Weights of a small transformer language model.
Size: 11 layers, 8 heads of 32 (1 for keys and values), vocabulary 2048, 2.69M parameters.
Training: a variant of SOAP for these matrices, 5811 steps.
Each number is 128 + 32 x the weight over its row's rms, rounded and kept within 0 to 255. Layers, rows and columns count from 0. Numbers have three digits each. The size before them is the row's rms in percent of the matrix's.

# layer 8 MLP gate, 320x128, rms 0.149, rows 248-319, columns 0-63
106:099125110141142126172123116168106098044169175100106162121122071103090176148072111184156090191119114085123103169071180131120106175155115128121165164080137117242148087074104156141083163108137157
095:095154100212162107093187147102106122153186117131179135113168085155113152142130133132183077152128103128132141123128152166129179100122156073153139111119160132093106072138166126167188140111091138
096:108111147133138180093164153185164182075133156113142114074066138163133152124122081134109117122114098156104102125060088117143094133181119116059148123121101145154072106157156169095134095063163093
086:135195074146071166118115138076143156125064162101133121124206109123170130129181071166057123100083143097161169120170116081107096118074102122122090146120096111158108163131137157151075126170130166
105:094112154102101087156090053162118140151126132127091134179098143150166126096077151126126099137086128103106121100135113083157098113075154103145184178170096099106169156072082097128098078145128185
094:169140076145122212138102087080165134129110103094123181150171172153126124133123142123127173147136160133158125032120126145149089181072144130123159101153163151201180214143132189136098186145141061
101:105153162089134099091163131133177102069106147164158147085127160156150127127091119155130073175138053130140161141122165142145122093158178186118108119111100095116169146086163157126120217124178105
101:070116136163151107161097134103092115134127172157186096110133155146140100160217114146159167138150109145199180108134155112102140159106044150091107127095088183120104134186113143116124151151111115
092:157116143143126183165094111154125185160089071149188172124150157128101070144014127157098110134133156098143112131160143119133064105107054127163120137082150134118147072194143157110124105146124118
107:111106102163117155116130163073105148119222157172111185066062130114090116112124134145177157141143088118135206150158190121123050126132147186109111075118139177142077157107086146117135093122182192
108:202126148155167095023101115141101139125121116143150124107156153121128162138166141133156093177137133047145110093176189086091122074163135133152169110078118097122104129129102117155135068149147137
099:146154133142060088115087142121101144139127149173089132137103156095136136088099123133111106107125150088125115075134131039110153083055148126112118137146171115179113131144091112129134093162164152
101:087157067147182123098127107077111091099161121135102180163101142105123126120096129088170107140140122142153077109185095127062167094098099109115104132088125127110151185072109140118064119176135143
099:139071116138140103140138121104091158058097110166131113156103133134112131150161172163117093113146118200138127180138192133156106139104097141168207122164111048141152119112120134109135091130106180
098:149134183135119144109131178152103177112110110116133100107125132102158112084068147168121143113145139221046199115184164160151124112159155163130123144118139140180152130171130107130130138115133122
096:113120126163089101161144155103133114033155124064083131153065116086166157091152204122115149170058143120134158101101069118124122125097060211122111086187164088141141147134081123146160151150109144
101:104198113124139222164128079113097170095135115127131086114171147158133129126132144122083140155134093098088104143147102161202085141112114117162098126134086155128100138154121168102127157130080181
099:097146152153148172112109127099110104173115109127168144142105152065111136172117148118118150178088164132097119120120117079172212087138162160146212118122138197169106117101095079143177138086074151
110:129100138119116153116115127096132123188103144109175147179088124089159138129119152120084103090109111186127135149127175135138103153053164127084155057065109159140128071152121151061143136117183122
087:110065159138123150093143083137093119103183094122106123131101115130178108070157085101163141158130147105150099071157147119158122050115142124084125136110152124096148106158120106133151160112107056
101:117096159147143207146142090146088086138101156108170146062160145079102108074108118075091084178103126145138143152153107168149172086080195128166136119139136152154135105033115152105134150137094120
097:084109131142166088137104145062172119092094128061133097128131149115137112113188110102121107179119090105149132122064140102083141111126100146122075121137103172139142182149149080107110157153124114
104:107159100125174130111136073178112097120150153135155130154102112171071140056133092077103123146097105111144170174112101092119115171158097132178141124168149158174091074125138123094147139139129128
101:103117038116157146099118125138146162071171068096129116133132130107099156170144137090101136040143117074181121124099113113071124109125154183137120143134134126143098120181139161116105093152145094
089:113122120089103125138142128155098111122124177098067156143117156144081121086162167157146098179123144176122072129107109062137166172161221109146121068149120102173071125137146161108189141177137142
107:156149147127140069108100134141118174128171088079175092129162147109148119132100131116128067185151167137197158146168176129180166055130130168109105150107098097157149089145102090122069135128087153
098:128150076081138125069126140150137140046132108128095124139147172185174103119180167088121097154194108087127152109151168112143151138106140117142134144148116112090160099155134169136151173134124108
090:174062097125158105088094095083119140198094109145145111082163164156115158167121168094097093055124108136122141156134184095105127148144145135094172143126170067133128139098088121094143105132177074
099:183129184129149096150139098069111132127118095086113141080067056084154153054129112114108040176135177177149131150102107160119162111189177097125128154071116113151129035132095133096114091115178135
100:110103121116145116097136120126128162145111208124100125108172084159117122149124108087119047109146136147163129200154097123127113115081214154174202187115161137108051114204202102135113119139133145
100:087133106134117056104099140203118135118145095126166142157111154088117117118094170137121107120131106095153162183130080126131119155101146143158162156126170127132146148105168150150106080095102112
095:099086128086126085178146166129108146116126115114116102125159160071094171198077175188164116135139082169176150095137123104095151158146123110098125206153123078135072130152162049126095174111145211
097:079103144149098133159109068142077145107147180123123135108105157133110138142133129122133188155149146093130171140137168086125141088114141107114117094092066126169150066103056154208101120148150127
105:136105109186111158115087140145139129142086114100159173101140183071191127152090141156136099140105114133147120057165124072156138125107140150136107176132118132082178163188167095129179132211058140
100:108170121142158105143129145145149052115085162105107137171106087103137147122110135084128100083083097130133087122150120208157152141130114066121162159150090138079079177106117118162186209164113130
101:113129076081142110091103094162119161138085104147139096158165159132109133082064131137103107119088076092098135162092136122112097137064149138154125128025121127176094106146138144126060168077131124
105:127141095128158164117132137115093167111117151132133170091179139118154080179105168122198115123161196126120110153089121119077131097177169108156141089101210112127059135114130121100130110110150154
098:149117120114071114128129084145144104087133154153183094159104151165154113178155103110098106126129125111111180097108153154114121087164200136148215184088148144065194135169078116118157112141141161
095:183152167153107103116072145098150128140099180123096155133112076152113153116122138116122090146175174123167135130114165080083157119129121098102189127113125131109165160114098114154160153127094098
098:118095141102136091161103140105129196118109059113158135135109126145071116099155126192090165172137164123125113138085148103156136114139127108119165135157126090127095130127132114163166063143146155
106:098169069187160105139176122069065117168092118175153119121065138151111124073183110087143120156095156167175087120118163151170163053095097141148135131166159111099109135196122122118145148198126165
110:101110119112137116094137136115168082087139178136163116080172209101156111172094138104141135135137105121082120112168169116045119133136205119163139122158101146097147133091116154131080101135157142
104:100127114126149117201136142143105163122121098111103068116122123122095112135130115100189146134136137110146132140086150130183168115123143133144092142154138126099045139130139102062083153148183122
095:095076125089122134136147091149110126143104133141158135133156096150069178142055163137132118109123153114125120082123069129158153099070146102108083126171107133140176084201119152119132190144122187
103:144087160095141084130104169123137083097132148161110164109088124112162135133158112135090138148182107154120116141155143160186188122177101131115147125036160167164086133188095111092113204139105142
089:161140132186126162133119144150131155169127075177127131102108182164120095118144150155081172094162156138134095156158161104151050096138176150106162149176145129173124063108189176142110158146100146
099:131170164123124113138108055130116162128187141111190129063067111140142130047119187047104131163102086105135129127159159097116120135119158118128106111112160153158115116151128082157123114063061116
101:140131109053162083117132147107164092104155117119140092154207173104184110114170161122150040139140161123168130109130117151136139115152160129183062151086153113114152162117101110151071094139119193
097:139172113119062134109120090174184081121079121114143099085107132130070198099070155132187128130110160131148080162140152182149085118102106155130102108128147128132139094116111138064096115098160171
104:167157093097133077083098166169127137212128070164182143069153124194095157155107121163143093110051137159144107154076109119060097114137127165139146128148068119066136182165136134132110109103138137
085:110079171152092151166169100120139143085107138121109128115077073122147189106160168124160177136135158160100170081167144107092110155131083105121143097130167160085042142160148167110122195128171139
098:101125121138095109112100139190168108183103111142080170117151139143141109138101141112121149054128129098162130131105210097100179182103109110135119176175174176095135151155142116105173043098128085
094:086132109150120106141077143184064087159115162113193118189165158084065109180072109130141159138118091076122191147153170147120167165157153124115120089148115125125136137112124048141132172146181131
086:131104161065124157113166150089129091101145149115078131069068131176166118190122137084142086153068100148120101127137099143135130179165074062128147161122157098092108168212125134069142132085130151
092:085168147153062088083049122094147090115109132156116098129083143141146110182153084067100154200128141101148150117104214139147115105161089158117151104112094116111132130140201142171150081127096123
098:164110149109181104131142148088176100121151134163082170190156110167129150150102177141161110111112136137129192161131095167121071135166150159124162080139129136127129166160157175068092184156111116
105:042100150102193161113130121121125131145138134165099076128103152087120110140076119111089156095179160115147150162146127144123109167075109180118165113116118135164186167110157113141132149208094138
092:159129101120131126170088096111136112089116104107101070165043077139113106161093174172171155131119166131090149068094128095183154048091105141110169158174141135151112139102071111095141114091126171
113:167161122181132131065121182081109164135125135164148156108121105223038200110136062109137132126182123133165130132144094100067113117141116136189084170143103150167136090158124145156148125129130102
105:135135166129092107164098127156111188126128085088118034093120138162164165167166177072119108140119110125151046079094124151096185117100144174135106096142101142099134147129154154152145161175069136
102:101116095131085156104080142108098130176095160126160125152105074095128205198128162093103100083196126102132110156092199112099150078097149143104120125136097159152134089174141072083096142170136111
111:147160066084175116147115108130135132122119142135074152129074164129110079096112162088120132122174078116134154171186148135162116147127169176175174108156127089112164142131150147124088130142207173
093:132099153144105130071153130176115161128203220195093165137132143063129162131091096126133192115092118147154092089150082174124151123120146126112120129147061128185142118193095103113146176104185182
091:125114130183084111169060138090180147154114070110109163099085120128105159044152136134173102144111119182145119115109109132158073121074164147108119132112123205130102188080161121170156111121091116
094:163141064131120076107167172097127138139124128183107062120104088152180146103105106126101124111092183118182165114099090082118159102175130068102114134118111124096150128126070081136095112107157103
106:150135138155105154083131109161120150121175094046168149143095085090180141083148186138118117190127191068130131103161074148167132121089141158145138178149164145116109074121161167104127179078160189
114:123172161103138093120165148068098165097141192100129151138133120142122140171112140162135163108179123119117048077171133138129071128118172130134167146174086128153098102113177159201105174173103115
102:138111142074123144127080115091107160105131139219180129110131163204126142151103148118141159107136154182143169153113093194153082114087114105100123205045098141129139139102160102137124158131159094
096:146123116121101137152126122121086113122157135133145187142167173140091122120167195166123125161089091132168131177155131122120143089063152137085088183083193089112114170191129214129121095111131110
096:137156181146145110101092073192050081133127122091120121165027173135097125117101102134075149137068113108112094135122116095127107118153110145129134176137127151147121123087137167152111112104140106
092:157131078148194152133156100136101080122095103103076093091140165133118203123104205178152183152134120168097146138123139108120083119065135078111147115163097174124123127144145190097071149097113112
095:142116178152091090190135097083160105182126105089126136122181157149129113107131120149114138137119153113163136131154149150081091124140109062106138106167158134171138131120090141157156096162032146